config.toml
extras = ["local attention windows", "shifted keys", "gated attention", "a norm inside the MLP", "value residuals"]
learning_rate = 0.00248
batch_tokens = 131072
Each number is 128 + 32 x the weight over its row's rms, rounded and kept within 0 to 255. Layers, rows and columns count from 0. Numbers have three digits each. The size before them is the row's rms in percent of the matrix's.

# layer 7 attention output (transposed), 224x224, rms 0.0698, rows 90-147, columns 168-223
101:196101142113143128144072138159132107112129064167073147152128174101084168087171133120105080111139138129071097143162127140049163134124096114106164080101104159120137122119
093:135128143149115138134163147138143141108105122157103118120115117103152097158173148109159099094087096144145193089166096151133148101116131109150111155114099129174167099144
088:095113142145077119115085089166155173033139138074174128081156131094138102134149141146085175147150141151156158093073131129162176097171082134118096052202121158136150119152
097:154081105148153169105143147138068122144177090078115081154100103128182191125168125195109072071057164134148132139125118129098110156139165123101119138119117119121100113133
104:123160192144146083168117109104071108069110111156124131099140140122173141070077092131070131154165180207123172117150136058194115088155093075108148117177133179073115116123
107:116124195148080062134120136172159146055097144114164064114092082111032145109124142056094170110143172153127116123098099157150086118114077112164117129129134107118127140107
105:166092104154114179139056130170173127143077100116111089092104174123159171186133108105143136108119147165140086041096173107146081111094107115157120059135110161141160177111
091:116139127087131197097112124135143134168133139110154133084124153111161157098157083106109094103090151145121101158168137142179067138150138151150107134168118135176125132145
100:130150138077087118130139195129153133128084130113172128126092111075128190126117127118105124124145141140166145109153136131106151148095144172164206095179114215122161152084
077:112158124073099117139130151125149121103109140124123096173129142096132120148177096095157135134123166150104144085142117174107112146092168092180125080132077105154183129141
102:084127135121091100128133130066147143135100117150104135183116094105085144093122144079134113098119099091130133112158101090124190133166148108083173162120150190160118121119
111:135122117114145081188136120117178178160106111111140162148123133104154129177123098107084134107128163145093145107103109142123067127114091127141194149170128150156118109162
118:142142118119142173119145115107139149160152123062143113118096152125255135135105102161084113146082056149152106125184134144148137136113129146102131115150160189085092115130
116:169099155200153138122139091155157106133088132069092119129115122082192154090097139190134104156154140090160154128069137184127147123164159118108128175099169146053132081152
107:140148077092143083111137165123095087159144101117178190074130185145215149184075125110121154109175104051126130176148104108146063112146108111188100116111101122103114132098
109:120152149138178167097184165139155116162128125136135161085120179136137101155182086130072133162166087159117157166141153138136125133171144103173120133047127091080092107077
085:086133159170122193124157123124131151154155152125166152153133148139130114178115163166099153169095076151124107176102092107118122182120149140097115098108113162125129149165
107:172117124114142150142141116164139168170130158129150117122103109154217095132120083177106123096078162157120054126074169171103118094176132124114142150107109124084142180135
097:107160113135087080129176150174121111106132128139150133066107127088137169154092105132111109110155136139168131164153111066101101124189174115184119135147073143097155144110
099:096176099154126150093077130065147129192129128142155134157117125123090148097093160121103096128149146096132118149130114094162118132126101119104141078106108110112149183193
083:115097128118115141114097239122130177125146141127153179146105125070088098133046170108132160153148138166157131085190121115153096139149162105163147071151129131126125147100
068:164160118149144153162097148140134134177158114113121161104162114123138106131111113140102132125109082134168118154152142134145079109181152100123126078096146144082120140085
072:149131102092088120135140162123155120158114132096150111120120118103079142123079105085129119137172073109150109137166124118127141097151143122131163124113124182094113131111
114:094103152085112118091100139151089149128157163172066136121116152157133095202127126163137142107092133136080161137107142162164118112062073114092090148134117153171153122127
107:141100169093123140143097183079085115125195105109126148160126136123111150154112127101152139132125134124158129118124196098189094156153135135154142066208136106125120249062
105:111172163130143124090104088136198173134136162154165175115123157114091098123126140082093096144070123111112083166165155184140150098110126100113132210147100079107118142135
112:151082109100200170171122134142072121174153155144097126196191151174145115108108150109207162106167094133124062142169176069146179152134113104160129093089162104082083160158
093:134108149172100115168132167192125151113126142114130113113101174126126137211156110133181170140094119156154157133105134079131118123145123063142131095198194180193137164096
076:087165162128144146122110134124103128160125113165116128149109110142141125127112143089118162147104089127154114138144112098106115132139154099114136200106105104102118144139
114:146092137120197133170149077117078125174133130106111151148141080138146100125183089153117084073122110074159151112088100142080138126134070123083136153165135074121121132113
102:105133125115177116155092121140106161179144148139148170133168163125083116087074088109124159148168063195097133104121126074141105142151070101123146159148163186166168144146
115:112121154146061165114068171083148210134151069170110170136100158135078139215099137112099169128165147115088133113143150158144091119152136142119096115132128163126130108151
111:147126139102117112118186163103165169192079141105166120110139071099174110168147115153126074127098103095140108124104131139080120118145169106098221166150147129170145074143
091:161096106116106102103157095089113101161111119137147132163170081184212171136105123121130110140089132087158134092144101063160164153121143186089168220128119114142043087101
102:068204191124180168122163104124173124128132129143093160137112124095111131122140157161104106133103125115123106151116106152083110123108148139130130185099085072141124104091
114:115139175147173113156165091132097109085131108124126132086177127164218047121141127148126149124113067125101121137112098137116175109124090070134102161096112132095093087140
084:101063097117140138131108168118096187095145137151137105172127164116132115147125130118130137139130121211100130141113169111141159140137129123137136105199121160182133168128
119:098129152131149072114106089104146170104121124084114105111157132123198080086165105163165109148069075068095109152102143131077125113161110127115056112105116100093155135197
099:096139120144049107092172106157196134145127112157140123143084101163153207116091143113153133168158170150108143130125112156093136137142094156098191177107153078152186196125
083:100104061098150102095180144142153133103129112129090127153171108137081185112151111136111120109165121088123145103158082176116170112125123130137142106139095073106118132145
103:130124060113122112105145197119096106104132073111120149116166122106119140101158072145100136143106141087148136086159092137160094148130114089170165132122162155103156092148
108:069089150077105122117083096125115144114149166083107170138186118095101090106165080159173149119176117093131133114176150106104146131155068126128117137140188123197084075060
095:097167066149133116105110103068127148136067121071168138131123107119101095141153104103131110119122095108151163140129154096158101059115109090130127168109140129125166071129
096:107131142161117187132184132118099151141149156100221190130158134116074135194057069108156144082111137157113056153153113110157134097150134141158119122142113161141139096108
106:091180168127145083157161178107116208129097142118121152113104116134053148150137127114151125148118137131161168165124145070060130064181159078106190130137086126128158139104
094:123121128125128099120098154066186160070114106111132221141136167121136178128098126156157148143159141103149104133060083160125168102159123153093155167177160098096126092220
104:097126125128133133100173144143108124121101103169136128096154134125000123081175165127132099122154149131144157139151091136090123125153172085163158195094103148134181125148
095:130205128147120132130129169122135115099129100111201111158129094071127114138104168147141152152136114146142122128139157161136083180135143131090118090131164151120160039157
099:153173134071146150123162143127155070106110101115132153196114110090190112160118156147111129125094132093154149134166116104130123186122147132155080105106039171096114111102
103:144204137101084166174152134118140147135103159085158064136118172167140108112113154063133140131144147162115113118094157170150130108117117083149160124137148091123132072155
094:095114115113070118161040155169151143066107123139135079138094095079080131138164123121143100138133109131087145177146165186111122105102115138143065132129183137096124167097
098:112161150122183109103127159067139143139168153129117124154160133142234117141076143150168119138160135169133192169118128023173131115164158135129150120166102132130091126146
095:138117148109115086137112115153142133120181143132091140131100168102121177171123162093118160160156131139078133100124146132097115081162138150166189174110118094161121225113
098:130098160111137110137114204134124045124176146133081151139128104148060138125135138143099146162132115187134158200130125178121110105110146157159133118116123073069093150108
092:155113087139161076091123081082150081143168156158169145162151123154198173160091116068125124114120150138114149106157072157093162142191109117114138143094092156105116140094
092:103129163124167140147108124144119173121143168059115110148149100107113098100144163171096091191130106156099179188172126153120129131142147105071133105171120106161111124140
101:147148132104154207165154140097132162159133120148170118151128138113137144146107198109143146123113107143087083096120174085173159093094158118126114149115100164166126105168
088:182092144141152141151134110125151152082114163114125172060108205121196122173126143105113106130087133138130109087111168084131183151124170216115140095140103138119096080141
# layer 7 attention value, 224x224, rms 0.0743, rows 91-148, columns 168-223
113:110103118125127129151145095129152087124126189133139135096143121092166082092120118122142086117116134143147135133177037089154127130109103120162175156148079106155112095153
095:119081159125142166114145087131113110156154156159089085123233085126110151203135125108139089129160152138113146174104128113135164175203115114094118094098098115131114200129
099:134155158044097133140110115137136142142114171146148122143116137168158182116144152162127118170121156186099126151090129176137116128149128163113084132150098196112151108122
109:096065170177150126105118165081092065127108118152140113149155144118144168105093144143145133118160161185116066131100158094115136104067135085133116130138169112126147178112
105:129127134131192106088083119157167156065086154116102048181119131114120098146102133064078125142114132161118103105146096087092078139147115134126158137096101119125094178100
111:158090122158156133094104116153060101074158142124125168055107132141174113092125159166164177145134175176185170073191138105099122141097112069133170095081127140122093179146
111:144145141165107120181145064101134134137134099120075182108084136122141144127141188162123155140131136100126158148142106082149086088061082080132155068182126113126156070094
099:157127093086162090141118076116066102140169106129100054134151152122171150115072150053140145149141173088120134147178100086170117167113114050138130168074103181167080115047
102:069132166103114094155146112099158141162150149140124088127126136132181066096105162079118133168128105126174126110160156145109097150115097124159161143088117087138140156155
102:131091116119123160189119144114079139121092155137037120156080146109081104161138137114150177144129139120181131149138072128131194105126111136100119146196178166120068204150
107:164126092139125165119133116094158139131155135116196155096187135134110135157104099124117164124113165099162156159143101113092151116106116149094132143109135149186104181144
116:133143118124102137120161127107177116129152159079211073114083109107121148094075160133149142116111197120171035120129145166124112125136130107096124107137177141125198185070
109:133141158123070138134169103145104078184114110115115125094123104131136123132111137105115104121081171090112132112117188172114109111173108145122135143069111167155104097138
102:125163056109134147113150102083142138201105116159183154075151148091118158108128110115121159114144087082088075119066163129052109151134189049070067088134100101084144048076
113:127155144101118147154168095147067101176112113130142172073174121130170145081093137117142149125164135105084030165145135125116094152136145141154055159137161113100147131061
096:147161120161048086101142107129117154144144104128157164120181139079103147143070103132151174124139145145158089116142137155158166116180127127153140141123132083119150107126
095:159130142151100107135173117099132126121139104145209129113157137187141182101153101172133087125119217114134103087107073140115111132081129111167096122076109189143146090176
108:088123110091203118072169171141114109154135155119131102104122133150181128068091150080124125126173103176112037156116115113093115157143151095127067151141117188122175092099
097:108129101142150125138150101168141121175122121099088137165148154092134108134143100169160116082162139097101152115165181141113110150149138133174202107177146142135086123124
093:130085100085076128102094173146182160046165115132111143124097112141137158183108106111174198110129111070111060154102092167105116144091122088158163102136136060108102132087
094:123108101166145119119110194145129051129137111073106121148078080181155172155111096139119078085141126174126099126167146118193163107116103121098133101213158090121144139084
096:120107102137124134138127140107132082096158121094156089130126143160116117163113078090152160174161070066073132143159136150144102127088095130142146138118171162114109126162
105:139146118098122120132055070119159159141149159142123162154127114134068128108118160122102150164122129132097125085120130123143128117069143139108122169156111096159150114152
108:184093090130106101108050145073106105088124140108171115185092135086142146218101131097117128133135090120105179162154174136167093135114112104154134128186118108100116130081
102:167165081210147143209156116102065111114137149151115103134113112074154101172139104189151135095101127119146204131148131136127138105029147109129191106153116086156109099128
106:110107105146186085224148198167198133141091174161131121188095143122091163124160120132153117125147162172136127158128146150144129101096108100154166129054153085118054137095
101:166113165148113127135116129128087141087148156099120136109129117131140116131134172139089190179131102150178083122131114141161149123149100091099047149139119187183144123087
103:154094070166216115068127205146099152128130172111150068123135133196117088127042122124122111080156078161164064133131179065118170150117174117159152131159144130121133158093
113:160105124061148140103072048117130145213133130110128084160130114140153131092129126108100073132081129133200101145107144135156191151172113144136102137159072168097121112205
106:153051136145171141138155171146152127159163095124103159102113121179138083171130111117153168123162132137195162083083170119102106095116107059152156058105161100170045174150
104:154136113105072097168142113149143151139115112155116180092086100131120124146068091116134111074169130174062077140129189115109172117123156117160035151145154128133116098113
102:119132108076133102188186087114139163203131147142125100069128160121143167097111113174132104116098123112144079155085135138093173128147098136134084094085158178145148158121
107:132108118117173140121125149077124146146114153130183101166094118122115147085131102139130087142118106180188104132139128128136126098163120075134139194137163140085079146102
105:140108117169150111182127122129075134099143121094054149137120129099125094126162160129119120131125097132145140144104105116113145119088096083123163114191122091176117087118
111:064132117102149137127117137131142113116121128142215047214138123105129123104149138135147074129119147176123105087120069132127070118169147134126132129130133137125140119098
098:147093157136120136155245132123126119125120150126123124196052152119116083131082139173154152181158130140092192124118183143065144126098126096181080112122098149136137168106
105:078160207105077129105148175135124132149167110125135115118179097109159144096175170149160103113119091133133119144154089157133162114185131155123147142143110186108165077219
092:105130155092158112156065112075145109076103151133129184121086126106116114100158123085126220148112158139176136134120092170102142079112066118121129111168148132080130073132
090:130135185101064149154128154123155115055065131149123129114127115105134124164190152119131145134129137148146111074067146119133115105128093110102145160109130131154153120114
103:110093137086135158066106139142160131141130143123177195192128138146124185116158137111087124179178144082130122161184116150150084116142156117127075066175064122076131143112
105:075090141112130150126101176144157096133154143154109145167135132199109102131136130132122116150063120170154086114095111096150166137146084123097158130120124124248092052128
093:098150162174160120103111179104153127140076057141183146137136124154170080151194161150091115163140113102136127128115125086148175116131086161144134146153090141119129091141
097:097188151077172079090195089161132098106120137120116155104106093153098159076110123146154077104103117170065152171125199120163109160139136204091123172136121089187127126102
097:074162126140093125091155119099176143124115122140065128147164079088118114100161098134138082111117099166144163127073116187089149112190106110088092099140059096184144132103
087:111108082082063124197071167168133167113149076151144151083175134113111129122127163112173113100122115132169131132081125167103134108171116149102113124134112085131117130148
094:123109140184117119129141194134129167058132142151103124197141111154131129100171128142096159176089127171191182127101123097108179137188133124117135114140144147158138126075
089:113108124109132175132163059051100109089195159123100128146139144084084104047150133121128152112173175084139129162129128098145135149127098140159104106144128055139186161125
097:164156157122157140162096074105124115115142148104181154100125122088121096136116166131201106144183126102151111113145163115163138157095111096135070095097079188106092144125
101:146175095128119117111168140130134087123147119096102076161092099116153094104134089135150081096166120140108130134129146112145137132117082176153128109104096087108164156078
091:132172103101146125150029172145133143094137125162131108098119108102127127181155136120160131124116098177109159070166153144109144109120114113160131127108125134163131106163
102:133134166098090114116126110133157064147148184114071120169135113090139137150091150142154058067131080082103139118101173167143083112130128181133072077145046107140170137137
098:156107121089137147134082118071146109091122173125138141154133125112127145166119114138110215160100134163127168137167141125103097091094106098118116083118152108101139144162
096:176139111129103140135080142122141162095155143132179191082097141099081131198097098158134209108132093187120150130071105163096141117148105125103170111116151173083164097101
094:122139122090103158171109101143148147183116119132159122065116170146139155087123109122131099097150095111176110087180102119124094072069158167121173110112085218067101134098
091:136162139127184143129113162120133123120125121118132141158102142122155107154098139065126115162091148208123102113028113141087204169143117105171138117128088122206099108074
106:116127098186195117077162096105120136168149149138062056113134133104098123108113161098164138128186147076124145119167154155155142146202141153099161147068066113128179105112
092:148173162118148151133162147172086120176126137136181047126171166107117137112094185150160083103139114077154138157160111159121114163114122066146186108153175121116060144145
101:181101164201122135157162137098073114138127153159181091081151121076137150103152164115160146157137172162084119128092102063144183139069098120160150146128132168122067148165
# layer 7 attention query, 224x224, rms 0.0804, rows 96-159, columns 168-223
072:149149105146181107115186139069111073120144133137109122160146143113166120142200159123112117073121135175086103137153097109121171062136117126152121157152087119149118119108
070:143193155106101086176096086112136119082136144147143128130126128167125112116083079091076087138131162147076157153163132077090157146120145148092090169161117177111181158086
073:089149166122122169195057189105165109107149119148142180093081169176082184079088143096148098187086128093137142152162129098091125141163132147167108099182104146083123154156
073:088108175093171118140096155145144126123141165137116199105065119143077130064122094166088112163080111119157115092127144133152112145104074115069070097168114103101105138159
094:110134200131180106157065180138131144123133148171122198092080164135074159134144065161104124135124129165150106141108147153168123137163084121116099066163130093123111155128
096:182087136094160081038195092125146137107118181151105124164136108096169142125102178111178161141155114125132101153192157094080154163167132149129069168103171122158121117103
136:202125139135179048051143066159141124130168159180131114167075146145135134132092150058147133116153160131148110170162166113102163170167135121126090165160157153101162106114
097:154142059078081098099171045077104109130129127146084087197151052077150131111135194094139190125165158081134139108175117151089135131121144155133100150090111114143128108087
100:104157083129183150124206090136122134142134141107105112157186079140121112093151125172130101160161095119116091041164141093134091107090158143069169138053122097135112100170
165:070133103113135192148133135077131103128131113080128150115153113141117137134160094161096090165108076116088145079134105108168115080095101165082143085081094088134075141162
095:080138133104140174132192071118158108146156137156117129132188096162127122106123073159116120142113120088070133111136107129179107103107126138102161153032097116151116113144
118:099163129127152164129160124146175130118078081079089128117133108110116166122138107169110063142119113136071131113117135051148074129151091130116160103100109131127125127125
116:088147146177137133143171190071159103117092149092184140139137154142093121107107115163111094114136111152128150107112107064090107125163124141154138118168080092136134177124
097:107156176114140172139182123152172166137103094115169162180130151120122157161139083199115108118104115134116103140161127107121143145156135167120108096058131111155074102111
090:138143117099108120132134187114097162208173144098152115160093167119135191201087134130133150142156162157138134131174136135096120163168155101206129132192137162113092106097
083:137128109125110140131083121074114139128152108115167168166158143111125142130127153153174159123163068147133145129088138134138087133130109148157104160153182105142112140104
098:174102129152158145149077100145174142130084102146177143087122104164107115082138110078120143174139156088177128114090104099136175138124137119094150162119172176087135119156
088:155147110158094112144121147153125145199093151100147113131144103228070159130119052137144135166155106121140102166131199065129055115190196102137126150121170144116105155133
090:091090159191158126104127094100136104118162125175108077110169113068129136158149133119161145132082137112112153127111139130095127148147147068118098089131107136110105129099
084:136108112117126084092138091127174121130117089109109177083168093128133149133067130113141148178129123087137145115096078122096102144143137184152103129108169126154072081128
094:104104164153143130160095179176130127103075141113125100077105065108177113178130098153127176116133171123142113100092129075152058104173099097079134117112081108045131128143
101:130177151088153110133191139081071071109154183122152117130124154078185158050120090141176191164116136122179063168164158090134078145081141090158110101129133131136127153091
087:110091131087142108128154150132137083114149138113098075156096100104113134140146105100136153141047125132115107124152145116131101129125112138125104094182085097192120201099
070:159113082131127148119154087106145074114144137101082081144157095059136133111145135120150131105144106147139209151126124204126158084103122167158114160091145107108112071155
095:075098160141076135119119126114154164133162108102144136095084095155099140131121051121130097172154091133133116159113111145164116119149143173124155141146162136084128163113
093:129170130088166142133192088103160082087132122109117091194107131096065134120124145105105131223130103135092145077148150127131188099110134129156158143078126132137166148127
090:140127135110209143134140147145077166122129161148119135087158099151131138103125144143111096108100159108087108160108139057122125145144122139061160116187036125192168129098
090:108036160095096142131132100154077152106097165140117144161106155134128123055164147099170134167156097138087164118150178058170152139187125166120161106118136145150105109156
081:132114091121167153124077137113101101124190128119124107126143153141167144148096062112118129131091136111154100153115077132170160146159110116134109123167072160083074158119
092:113146130155160103119171102105086108167147164105186089121118098154138154110114174123072116210126063143124099140166091127100120106110153158126117145066148149099063119115
094:097191041113143165122112139095112115169119172080157157159102153128133153146107087121114152177116125128109129113116150118145095084106145119120089097183105033130122095104
102:129146073131069122128127137101164125112075133122152112123125094094075099149166141106076125156111120106137178121094123152138170185094097144155095124110146158166143086151
092:137142144185202108158155098170167091130124102101161167116145077092157108162114097137192128093090096127152143118119206100156111112119125097153118102153124088128095185106
092:169208100103207114108151101160115067086137147115143119142127104065124144150113132097154150102157134161176222130121149096178147110101116090138147111144141132133131135100
105:152128147111214131132180110155160111104120093124151173124122138087098152149095127131168158131070084178124136167076165117156124107102111116167159114160084052103094170126
092:129181087117127125101134133167086109154165163139142084130120136068131176129119130119163165146158148115212138146133198097135152138164162138106103146119197131109116107128
095:113095098123081178136127132069106173107092123103143128114169145190129047069170160147119093101142128147050129071147107133159124138093130168121141123100114161166157104160
118:130124146137163175166159154105115118151108087153115187110119141105117137110127104144136135110088105170096130137111121087179117096103145135160188104130078092122095147147
112:158135147142168067078121093172139112176164133166140089128118131129145150200119130100116142108110174117183144162117115161080131129175114088120094127157156154073152117105
094:117172139126105094065131070155134125121170130178132048125126129130135134160148190095120125124162144098148085096123137128118116157133104124145094130077146165157124094154
128:104120097129141187162172143075107131126117119095138168139177110137110102054148114149141114139115103149093136086160119141164138083122135190091180113112112090125126149165
080:135090099109160165140152090074155144142070149116142133131181120122121088106189133143134127095142060107069132144152097109199147124118162095148119088097103106117141111136
099:096112114119121144185085132165158139120095183115115140095124076209054134178114102119122115140043137090145114130120149152162145160160095123067123211119139115118147162115
121:078152085111128188125132141106142109083121127073114122156100127123091130147117106168079114134146093107089111128082088092092127100136097118140181096108100098132102111174
105:148069125116112110173067140170202176112120160139144132159115151138146099140148156088155152113116165139127176131081168140082154148130109148099096169146139100093153119120
132:124151089099104133054118129132168052130149116127092147142089141107119184147078178082145127097107118147096089138149119156113184081137164169159131169161161109120117120127
096:130158106188114146098192078093154153109126120135198121177119189171109107075160142053166173136092180114129124135172148134190165118113139135139107111114114084230129122192
091:132214119168147199113102113129134122125108095129162131131118154152161110134118140093145147144125079140064098112130139139195167150146169164142094176105136119194098125137
096:098184101141084192126094142146146115148157093115170085097137113037122150095157117127047169132118103133181124130168094180087110132168138136109124186165161123107111156083
096:140143132200116149149144106139123091174175148104210064104116141106148139204076075085147128138134093115163112106112133129150074123102099145133119083148121142063113167100
097:119098089107165128137202118112060082175165152112077178125131124114219131097143102157131128135052085154112131155169146078157133126138109126149123156067094119111138095101
088:177134047099119136148100118177152066175143109103151076113099093165152105158199073080104140135132108094183175180128150199164104157114124132132110145078147157057089126170
104:141148167142151130138106126141097133138142102136148151141129168160115149151090019162132063156127094113069128126092161159122149107109105096123086099134068170140103136126
118:204098125143199050108144079101101176161121137165155094116162154149097092160087169091128069159161120094143103138102166080146104134149156090132133113135139155138154151118
099:103155106077131130199120085132114090103158143077101137185134129151145170138138067151073111170111150097115144129171094141075136075129112126101132090098084120105109120149
117:161084138062145109073134112173165118148118161189124088157142157088095041140106162075159128139113128133075131149147115132117168178202204110158135152113123125148126110100
108:115130145137180127152108156139146078128176116118079096102085093140148149109147103148099018147158121200152156106098106156100151087176128119063169091125122157071134204149
121:136156207086108109167076173120146148107138125160068136080128100207067105091142064140106138146126099094137110125138163089124171106145061109060131102130139145108133186099
103:110111114113138157156114153084090109143179138130049141124196138156170114159142114145054083101175106126195118109168139114153107060121095181113164122131109151116110129130
091:114177123117147130138097139090111111163124109133130075171128123099109129080111092145121077133133104112062126103185132135066108194155140150098106166118135119094089149142
098:127114178139140125118159140114120145160141143196095166176135144124079081094186145129109037119114146139091179109097130171133104125099161186100161141091130163090098123159
105:127118184146071071151119147175152138107139154138136127106099093163090127156122129082121178177144124121100067136136147100138161101170157085124138153135171132168162162090
081:128112109151085127159087101141126163093105122129080188101152126124115166136078129168138107127112162191177216086114131156123200171126089113223105126134086125136105118187
097:153139132153101126145114196132126113140125103094089163173074138193105150114114114140173113109074142174108127110112136136124128124131120146089139115196142042076119206100
# layer 7 attention key, 224x224, rms 0.0788, rows 96-159, columns 168-223
077:157122149198144146098133136140178142088092154134156134121080192124100155176129165095198137109086193146094136162076096109090095121149181081121064152217120117120130109122
074:149119117193120153100165110152149135149134124162134136093087105104173122146131177139150132130126120168140075066168128153064122158128177126215114110141150101117092105188
084:128117145084112110125142109154137200133136149153106138175144092124163101122132151114113113113162128164130118097183088132115143123122136170082122177068146176074124120158
100:086138151123052141185055074132087115109126084105108111125140104135147116159177109160076119132122140143146168080170088140166117104102107120068155113036134117147123082138
078:129047195110154121092117142154169103144147130114093108137088141152129113150176081104084128116153175114123143063098153180102096098066119094118144114147097100161097086180
093:142149146118140090116124126130206115093136123170165111088122175094128102105076195132143107152141141066118118121116099089092170102104195135199158153129164149126182101122
113:143074112098146125129161092155139180140073191180152110107171128123121089095116178129133133113170125120085133109121137129108180134107190189159166142137195143155146091165
065:133156144129104163135119061168095152125067087139052126122157061137088135113112105150127138156098151088128189144124042176136143157105146128134172200082156107156154039173
076:143189139161155117112063074109049135171150102108126124102114134097130110135141138135114103148137158088105119132122047142118151129103086158099122130091092109148075114142
130:101191100122099175141114125061114053114182078089127134111122118120192195157133074095094145150077131115157127078174101157172102091133055111124103094119100124104132139119
101:140157109132150130165134146087145085121191068112173135132114108090151176188174102098118147147135121129111128165155123117125139129084088070169091112132112117134155144113
075:130181112122089127134104114128165143123125110131128134126148126097191148134144138137118133137148170096138103182082117155179082146156124107134113099135182139118111118146
102:055190119087102138145052107049135122145118101139100116125090064099154169125169140105096187134108151087110110149123098210181089098143084112170125127114123110207157111161
097:128147166104132063147037155121104106142148141158126156126104146117117170114095082055133110098090107096101143170105130165134146134128146098138153164131149163098146144088
079:084062130168142094203109076180089117166115099129123104204171120143104099149161113114132131136123076136072146113136099104155109118112131205135149117092145084108081097167
100:142140111189147134078146176154071091094143151131110153189083086150110136128082154089144174096047130132138136183180138120148139117182107136086099155146075144094181100084
096:132172153100207077129124141118099125140104113174120104178147133117104153140099111088071066137156111114125104160101128166127098141093121074067138130153133170100179081118
109:138174123121124127139127117145090152169062102131050128176144102100160117151112165147116120183123128077095170140111114187124147141101152118094149118106131079171135084175
105:099148128152080172109160153099123122084143141109095144112138129093114122050132125200166149117077097034098155077135107073100135145108113147217167110111129143157119157136
100:130077169160164133093124119157160133105187124153181133128118104143150135139099128096127193145116189142126068177135163071117117165170153062182093118170156100133121158111
094:111124127094208156124156100149061133141139153136113150135152097089159142126176148076173091107175173105140158142110075110132113169074106175129122116096098085117143122109
086:141088107167103154139120136175095138144102122094167124128117121122158142088128085214144076062129141073157139118115123150166089158156112064144107083132093125086110156157
120:054143159111108197150123154111121135100070108132118156063119144105104149114087120156152097146104123128151087152148165118135124126093102119138165109167150094133155160140
124:147113102095123124113113150123109116123128134087136148110122103119156194185103162079102153146126176134178109129080104157108138128135135103168117184141116163119128146099
107:130132171143157108124092152183133146159034118146065100093084139124102047144150145137103134139143158153075143128115130145154145100171133099133114138132106108178132089099
102:154158106121091155182120090037146111104136084071113104120092113107125130088143151092109130165075066136168153120201104112158151107180133183076142105132101140153111115170
085:154097087117211121132147119107176169163074170143054132169062134096165130116173105133109090132109144094123140180122175164105091123118111116153116138153128165146087145139
093:079133084102098124076114130137122087056142093131099135127123154145123170170110159148070116134106100093137094133178102104088145095157109132126110104147138123171109122118
094:164129150161136134140126150166182153139166143166185096096091082123141126100136117123199102140105134054098108122122134184218136175151113125142170103121129137207122188184
099:116180174137099106104124143122131124113182130103157085170138117159116178126153134055115192137098167092105155061190178093135128115149125147106151147098121092089082094116
073:192146111072072106095086161170173163153107165118160118159084133128142131122128154094099065175109098118150090138113139128118156183147078102115077127124141120152139143099
110:139129075100125117116095123130188142095138165063189155134086175118112152128105145054148149097105153119119149134122098093141117159097135108159142094153127103071079172121
062:096123124070067150127169151161153157145037105178083111127080135177090181132156161117121135148087173118101129127105171082114132185154086131119116114121082129113118123089
096:104126137143145170151153124132141099065129121071136182075136058130127159105143101133107129098071093114225162121091112114168136157097102073101157128050096099145122138174
118:079157166139182146150142113130179104069110129082145188101143046112123189132157081162135128129084088114197194096115104131176129133122107068099139099086119150096121144163
064:102130190083105135078121120144102120117162121171138121137116192104103089160128187099100115154131123121126118103111085171157105121120128107105125141138132105143106101087
068:125146083141190166179176109122172078078123095107100133113141058149078167059120081167115115164124109147191121142154120136154093134155138097118163107076106096130150156171
124:071156134119139160162156081131088095084147110068134153119145067114128199135143083174105110141079084100152158089134134109156126098111076103068122106080131148073097123158
118:175111159139118093099099170150126148154098167176108119116153164138148075131133191057172171090180172152117139155095138165081126157136204140175142159177140195172170130093
075:188149097132140101087127109143161136083099103134133090120110142160089073115138157092147146074188168119145116196130138141069074131138158109174165199135116134125181145133
173:081141105134132209158120134108098087108153099065116184120126081154117188104138070182091092148093107127138131103124146086163077062089081135087143081106125064127107131130
075:109128172096070149169100139078093154103168041100104157107108146108156211133181132140075117203112113157188108099093094138169115121092058120117149125086151132117138103147
126:109149123116153150142140123105128088089103147130106141136126099101103042078143121172149117122110111149095125111140155102114165120122117123133202161094096085170120127152
100:107145089179101173122069095090118121182132088094144110147119081139141121130144058135172110155124112095059095113126123149161134115164094140105146132080110131109115149186
095:104162125184138167125152090124085132185115147119068157146142066150154118144097149088096139085163178160118163133127142206143156098114149145096130125120101163110152145088
109:145115127174103149118092120096134139132154145078153211162147085128141142128121168119127151086089140190082135132169056087154183120167170155119133091162078109096066152102
110:098090181102174127128055164149152125068118147141136097163119105117135149131169131145088198144146123127104110135070138134140119199125138128099133111143120164090148133097
100:156117142079082123114113083176182179129110127137119105159106188103130115147133153102101143182094159102114163116171145144135143178147126140098109134123139118104156111138
099:078081100103126121146105100168104137160176099093179141159125119107121111105159141098117174114057136131134148078138115175109132138158133088140175087131129082148052133084
100:060171065091103093106102226123146186130107054070153108086153166103099163129152123122115096091075061180150109142076121145153168093153096134138171131128076208119118085147
096:177140189180104121087108146138158106131171171106141183181115120137133146156204146174146078147149127149123041148154161125174121105074134171141149150116158057133110144161
104:132160174147163164140155093128116128111104116121097119177157105123142124081131120147139104186110127167102213091131100118155191145120189140075150135092103093146141107154
110:112143107108066184172093052089138107072094107110100124133168072143115138098114121147125136161170091104173133094143190149121088179142103117053130115157148089129137069149
108:143101145091154095141099104106108121072134098083101109103075045140086100118170139113048041117131132170086162128108149124115140079058179123082110097036175164163134067178
098:124148101076116150180069133155165135161145100138108103112162173125168144125140096132138125161181204171138070160126124120121084179149138092138127075153127118129060147108
087:166163145145146096131091079095128130094151183102177115127100124087121156179132184120104138165095156110163065133135073108107136108128156111114106154141143158124130142152
096:159132144098093107121116123141121094141111157137154100120125164126101127155133109111031106121178117118142121163087183179138141159078115140138151109179203082099174074080
095:142113147131147135132111132130111136135057118135130085095093090174158051164143139176116136106165100111211105164131189150105116145138097049049084153120144131141171172104
090:122108084104053112126098139133132142098125089089136151184107119152155098161147160107139139123123145179132183124180113127147096159077136049119172116104155070124123114094
110:179182153198127145162068095131136071142143102092149118117094177106171123119057124095088149107123129094150166147135176086114114106196115148148194107167127135109149174125
095:120133135107094095157103091100138118153122160208173126131169131134168137196095128129131146140138090076115117123123158118155162173118149154158114082106089134087117124159
099:089113126141201163118187083126138111082125126120126113169143152106128140117120169142123122101128131130089194124145128073084155100076129148160143099124132131163115123163
115:116128146110194075075208165131104082090171158077198120155114175096154127133120152145190087092056130144105168133127164140098166178151167154120129138182093125121121149137
097:131116104192119187152096117094171141117139184070133115162136133177167161094143116110118139106125115140155135125062082060145130107181147104090157168171045121131110157167